Weights of a small transformer language model.
Size: width 64, 3 heads of 32, vocabulary 2048.
Architecture: LayerNorm before each block, no position embeddings, biases, tied embeddings, ALiBi.
Training: a variant of Muon for these matrices, 113M tokens, 6171 steps.
Each number is 128 + 24 x the weight over its row's rms, rounded and kept within 0 to 255. Layers, rows and columns count from 0. Numbers have three digits each. The size before them is the row's rms in percent of the matrix's.

# down: layer 4 MLP down (transposed), 512x64, rms 0.277, rows 311-357, columns 0-63
# up: layer 4 MLP up, 512x64, rms 0.281, rows 312-357, columns 0-63
down311 092:116122180136132120060107103099083128124109142112148087119113103118147172131123111114107163138166165149084152155151169144132154124130127120106086130111138172157104119147126130134107125122138128
up312 095:092116090128155086175119156124137091141136127159137137124101112116142124132145145132125124144088097121110110109122129149142148160144146141071132138131044176117174109150136114141138114135139113
down312 090:106126144118119165132143146129148073182108089153140154099117135103109135126128119154134106099186157134124136143098096143086122110151109127094152079139111133159122152122110138103106162161118144
up313 091:115115136125135098130102094166119176130141121137142144115109177105142123152114166180151155142121157133137129128124137121097114137086161173128094150148151124146129130164145132071129128189145124
down313 094:140117128146117126156173118124108121153145140108086141100115134132133071150159139096153093124154164139114142122077145126094113145107103082125112153124105135171103162152107141109139149130124185
up314 108:117149187158115144101092112116129127087121146147147123156135091128106133158118182165122116138149171109177133119160127126130139150134122170116151154144156139097141138146134111084141112164132165
down314 102:150148073122111140141119153103115117139110120131120129103165118105142124173120100147143131101149113057133078128150158106161172153158134138083119096160137127099150098127133122136155125116157129
up315 114:143108100147139131144076165166107130119141142113120157142113203112133104129111162113095139161126091147135096177153145092103112127142121125101121150147144074108133110130113122147112154118135149
down315 100:148101166129148124145148143143122155105117107106124088151094169117136158161093109132138156125109096112111085127137166132131131142120113129117090096114106144085130139161101165177100122109180121
up316 092:154147111140158127119078145132113136195098094133161146146143128126122091085124151165100136146120125091077105141106121095167114146138111135117131123147134119108092161076137111150114110120115133
down316 100:105128096162150141093158103134105115110133136131092113129105139118150146143102100089157116115112153148141104128173160141103152129116178143112095103100136154154131074118124145126185159146107145
up317 100:141141135147130090161141137095142082114138126129137114097138141131125194172050109127130086163164102079128101126136116135129147118124110112128134124139111134087129123169120103146138149109141125
down317 096:093124127145089167119099135120202157095132127137104144119119170133081143154151112094101110138171096122123122130131092129137134095130124141119132101125161131110127097141139088132143179153140147
up318 120:160099106074122131129100138149130128117125133102133161118079112181162138156139091126086160164109085118111129129142101141119121142136079137159138143154075111145131143135151111121131106107161128
down318 113:139076170131117150080115143131124156087155124090122112141109116157141148129119142169112158172119109126130143140104141110082113117149161138095121148172076151130125132130120105117150105118083149
up319 097:139104121107123147136111195120106157138111111123152135102129140123185141149151108128138112173139128123129119155122156138140124173097066135129125151146141136092114167142083107142120140131177163
down319 075:139116136163134117135165126152112160077120130116130114144120141130108142147140171117056143180152093153158122118096142136108145118113163140123078089131143099125175109113126093131109107137133130
up320 098:131148128139099124128110104144125105191176129130105113143116133125096107090123158132109176169136113114130112127080089122168122113101114161099141116139130083173146144081141139134105113107129118
down320 102:116097128160122112167104137127069124079120131139139114108111158135158107153140133133100163116135156113132090170155153128153095125126117110145126195095137150131118102119100145111140094110157157
up321 106:162120128118123135163107141103123128144141165134154120143112089074105110136143137164169127156130160146112148133102166145127132116116089182137133125156097085088152164147133087153110136120157136
down321 107:121111090148085143110134091093145135153139116137099136145125117141151093118177097116163115130110104118105121148158088155169130129141143115075084085162125124164150135135155122151132098151141126
up322 083:129069118137110125119106134114188080129159170137117118149134112086121128148163101116134135104142134142157116131101128092160151129146085136169073116134130134116161141112155158097138119147109135
down322 096:100091158124145103104146136134131122086126122114143085124125087158089111141130142128126142104137155138096116131182132161088168133116150158141072127139156149146108116107151175119139116162130093
up323 086:134157132108089125110103109118110125153161134164125085172119097147157166092108117140151188126148129101156086106153102133104130141104129125161150115147112091143116142148162166129106127107133154
down323 081:101137147113114121149127137132166150122132202134148139139169098118087097134133165102131122158132101147148076106122118164100156129087140143155125164150141112106138075111102123120132135136140101
up324 089:149122152154109151115136167190126115129163129157138128170165125162070149142125153123120147132138102161110136090132133124134164116097125175166100171156121094131129128117107123137127146127166143
down324 082:102099133154097137154109108102088148147120161173113115088141120139155104132149121115128128134106138139146125130134134120140121093157118138080141139082135122141175100060154171136134157118169118
up325 094:137153144149162130129137162111090114130112097132166086133138121127132101128122170104077127144155097155140134147121124151147177152134145114119164146125072125115155113141151160161146125110067137
down325 101:111109139136132135152136131122134096175107134138107131114158118121136145097109102140109091108069181147119114090153162129172181089116152140082122084117118147146113132122146143129157125110121159
up326 085:071129119089111125148102112078118088133140130125115113151110125114168066127143093122136140170131146157106152105130118115112101176096144116157175131130127113120127153101155114118118108127170124
down326 085:113151119135122084138135151143116137142127117129154161072162135101109167148101148122138075117128141117140123159146120180145138101158123153093116125071127127121139087175116113171148133126103113
up327 076:093118130136124081141117131151180115139130130153139152124161187144127128174124167150143124079129145178153145177130140136120139172113099138108139133138155118136107175116148104108117119153133145
down327 076:095092125108120101141138119124111126171148105136126174114130096103159138130095121172145146117179136162138177167112134149120108130111099110128151174116097153099112106126102143107095171131115130
up328 111:095177172096105104116128109124092121164147173117124103134146121151116136133160171110100139124149112130141130125118128165133121116098129161110125125150137119145182102166168092153147087121092134
down328 109:101152128103163146123169158120150158155138114079139154118129150144147150151165101165132191144126129101122147101144128119138109127106133105092090122089088111101101109132104135131082143128142141
up329 077:084146097102144135120118099082103113121184106114106139158103129133118104137113113161139138086137123133148109105156085118104142127086132132089076109137124122129148137153105099139174120105159154
down329 082:107096139134101111120141161130117118145084172132116086085154137139154082083123108118098120156109140140123106167133146164156128106149127130129114153132114144132143135064174143135125148160150100
up330 077:130125127140111105098124167122162054125144136173125086119138096123133090090133125118116123122095152128133134135113125126122157182155153186138102129110106099103099134158101116105116158112118141
down330 053:152118135093115128097136131146124178108124127124166113149144113127125096175136146127118134087183109156141121132130130126108133103151073118049147107135100138118115112176150148119111140105146111
up331 093:142148086115101144102086159162137170179129139120127100150113145128182118127122088139108167124154129105163120159121093123147123127122164169165122103129119146135119127123105104111125122088150164
down331 118:110163139173121117182111066116164091121135132148119141139146095143102117135123141132161118131110113137129152114129129138150163123115067122114106135118140136154113116140120130152120188067137098
up332 088:107136140194143160164091113141110113143147172110101171135105136162126109150119124151116130108121108064131121109143120153128128111170131166121126137168111138114190133098121129129137146108143140
down332 080:124115134130136151114125123088080171167123102132116140143162155132126109147101140114126105117167101177080129190120116160139124116099143159170112135162136108140108122118089117152122111159099122
up333 083:140139176123096145133131179148199140162119100146127139106133128118103199155142118105133150117093132181130125136134168150123150154134149126132128132155134119152141106117141133126097140094156147
down333 053:153126111143143112131125150097086155128138096157193154129122125151151100127107194129132109105177081168124126130104137143131126137088114155116145116135122107101176131107127128100143111099129114
up334 099:102088110172164145106117115077139122093143093157129120136144103128145138083117119175102093154140149120127135144147116111114162133122126152130095132173110083106138145141181150110149145143122141
down334 103:143124104160139111112173153125139142124149132124130144152116122118122133113142127144109145102130119092128152140109102107211123149139109162127055105088149111175094145121125127144129118083100139
up335 101:185140093142120106155131135174119117135155108101164101151167144114155143171172121148082151139139160144140148147124093145122149097164106141156135140118107130159129164137122122144170105114112123
down335 104:069110132097146126134142116135106139155092098155131126127127134120133111122074142109143087134139144117141103108147133135130173131096170172166146108091113115107136093103184172148125142138139144
up336 095:106153127153131124114115160117201152164146129117104120092127152110182162131111120179113092124141068115131158141135124106131100116115144118126133108115068118116113112123122112118126149114165145
down336 104:148114153126128151144131140139111107186076090126156106133134158097118159169131132150132155078148130104094082132124154160104158105120122118137146133088141095105112125114160151152094133140103114
up337 102:150140132142161106142114134145154137072102119115138134113114144142108151157121100131141131132096082128114130125077135154094078113129105115162108149146095108157116139195146127153120073117140122
down337 103:101123120134109081107139125134155126102171097148131162156152126119104079124161124100127123126084127131119107154063079122154142155127155101155169125133104123141140151111132143162154120145154101
up338 102:130107135126135114053107111127168122132109142164124156117096137089133177123133144121137119165124108070152146110133114128144114124079130136167111117163127124136110101156144075118117142168133139
down338 106:092130167111123126143108129116075167174092116151140136111132171095120168153116110110142127133124126165113096134141187103144108145148157140085152115083127112119135097120139153133101145141129109
up339 102:118127141079115104113131139087168104136140158137131122143181115135155158142091130177116170128107108113140139114147089153140084154171124136141094165138083109150152138131123099129137105146111138
down339 120:170134095160099121151118118109080144145136150134112138126078140153126133162124168160116141086106138113073144193126118111140150105147126167086136144126124105125115168119131136109126127104103116
up340 086:129117139087163146107108157107167149155155119175153154119120163108162130097131125118135086110088101151162116087136117133112147130087113134152123116148159143120176092118121127162154098109125140
down340 085:101128123154152179143140114122097094124158132091115119139116161117105100150126108144164115138124122081123107115161147131170104156123077147124099072144130165096098107154127135133143164150142123
up341 074:153142125125132116101115173114140113104087137094080117113157179092114080123101111112084112151067153146114103150075145113124120129100106111121102123110143103131129114121109112115118128121115159
down341 056:151122109078089134109171142148112139085140113116145077108141119127113122158148172118112153166162102143136128136157118104146126123129085155093124116129104168110109119157142147184125123132149101
up342 119:084123159145141096112094101134157104118092104121096071127129103099151087109146083143136139069101115090084148113114127130086134119145099117116123109125132105115142132147147132118124119135156158
down342 159:185115132139142125130086132181152104136164147102121134177160154144101143109100098134109090147071131124132134144115137143105132105098178130119098142137151128109101132155098116116125124099134161
up343 091:102144061147127098101127124147154158157109168166077108118114105144120129114173095115126132149122127147128143127118103108076155105170108117147120107122151137120134174109127112119169118132148148
down343 081:078149129093147137138124143102140105113121126148149124181112159126112115151124156161167130123114138115119094090124132090166147128132149140113151133095112099128121061165140117185117131144154101
up344 103:151154112144094121158122132159156128069114090097118172141147076107121118147136123124149142114175106114149182123139112114134104138129171132139141121129161070133151142137107113115134107117091137
down344 115:138135142103157118156128123144091130198081152104130109132160118181100133149128132153120124151117139110133108149143146136086132144128164101114151125052106126124122130144070111120135139129119136
up345 076:136131119171104148149148184141166116114132132125173081093124114109143092106095075170137137128152108134137147111110116114154103103119153113093110130147101116135095145136136111090109105145168122
down345 073:118132157139124157087114160134125144105111143152105102094127140120102132116107091130107123125137147148175118148145117106120146100150114134126182109075134166158104160126086132170087178115133122
up346 094:145112187134155129133112120110133168125089141119129135113100125089114067109085155169120115127152117154121126099138140152095152098154101146162090128152105104111156164145118102143119123106104144
down346 092:151102101141115146117127138135120130118172152131151139148110125106152149148156144122142106148133102126148118155160143110141120121082150135123023093071115134115134121138121152145134137135139084
up347 109:141167106120116154154113147118148100132119071120145091126142131139131117117050128118163160169150111119094092120130119132122102122089115156117136181143148129140151146180138114130112114154128133
down347 111:112117140127121176169085084142111108108108112154121120096144114085164094133138141161111173125140115101146134156140155119117116075128172134119191139100149128142135128102111142130103157129126116
up348 109:111109139124139130144122130134133087089168110103141168181133085154115103139181122141167139124142106113157120144096101128146143158158118124122107147140109109112148139126080107160166151087099139
down348 105:150102152151100102139147086138142129114118128160147099137131128113142125151148104097095098166168121160121069131146129156124121127114177094115122122107155102124096108113154149178172103135145129
up349 083:070094123128115139149129108142102103110135105122078123065136093129131139102148115144107144152130136147092112105081106102132153179110101152125143133135134099099140137127181139100108111143139141
down349 081:159180119117137133092118159132160114122158155168126140162114131112113134117130162099154110127116122062133122139147108143130099114105173098130139139113141162121142106146080099159142136105095084
up350 099:143103087160084107140144109111149126178123122115126139106103144142136148163175103126168148163151098105103114107138146108108141142115127121174131097164129102079121156105137099125167134103132146
down350 114:144135134091166148121139137136142103119156138147115131133162126093151105098076124129128121036145116112133126140129135153143130115124124133128168162079107114113159110136122170135120102165105094
up351 090:121116148096090105092085120148102115126142125153134139142137119146114097136086106133117133141148123097104160153145123129121115130077091089146117157120125116175203145086148129127130158104106126
down351 071:148149113146136143126128119138138150072111092110128119180126134140095157141162108112117191105145090104130115128103131118150083158149120136146159119122131073132127143117149078170115109124144147
up352 114:094156123123146118120093153192171134103124185081125116139129076107121105098120112135131105131135121139107154105152119145112136154116097161125139113124148113089095152144125116135117094123180146
down352 141:158075137149107148083112094163148098095177119130102129164138102121103142147118115148130088152132123130117131156151124129126130115128102145153101156133138177103091129109117117119164100140134185
up353 102:162153130100151113192158164132162144110117155128137118152119132097155107139124116114122156126126157117121132095111153106154121118125144089165114127101135108086205149134108122113157086119116133
down353 117:168147130126134153133112099121135113138094100121099128161112120111147142167104123119127109107169102112121126131125119085114192167127120144100177110164077143169125094175137128113128121130120153
up354 092:131143091126093131178138083127129110154124118086085182136148108096162128138155122161119143152141136176127119092138127124148123125165164128080098144138141115134138131101151100102164121131152123
down354 087:142153125135154103119160109131105111098078114173149088070161103158113139098096126125133127121106133103149157191107125138127155107142111129177145144116122126133121137111127134152121095145171106
up355 100:147117100162130146143088158122146130098135133088090151092120121154147133114127138101137093175120099114076082112120102143136148144155103129128056113134145130123101143133135089117162133148139129
down355 113:141107147079134102119120156147140103123117156111145137153116093125147047123105133110136125146111137156118112135091183106109129134097144122134161157141107177113151101118117172126114158145150146
up356 080:097137110109119098147118090066141102090120123125102162113139126119155169093108185121104158101110129110118142119140118120138107145105139139128157141115180136086115163139110123177143143124134155
down356 062:114097108129135134113167155128153117106139109140108164114118119151112150172134097145139144109135139132107100113124135147154122097150140178124142071134099126179153130145084099163094092127133082
up357 080:177133148165094118099127094134146119132146115145159136099147117118137113133164092120111158133105145128116099088140144133095133102140134103135086168127093120090114088133092131121168111078090129
down357 068:154146106123112109084129135116142122112123137116148129084109140124159157150121153128179149107171072137128163149136117139147116138141098126097134071120146113121174081138160138154105124145161100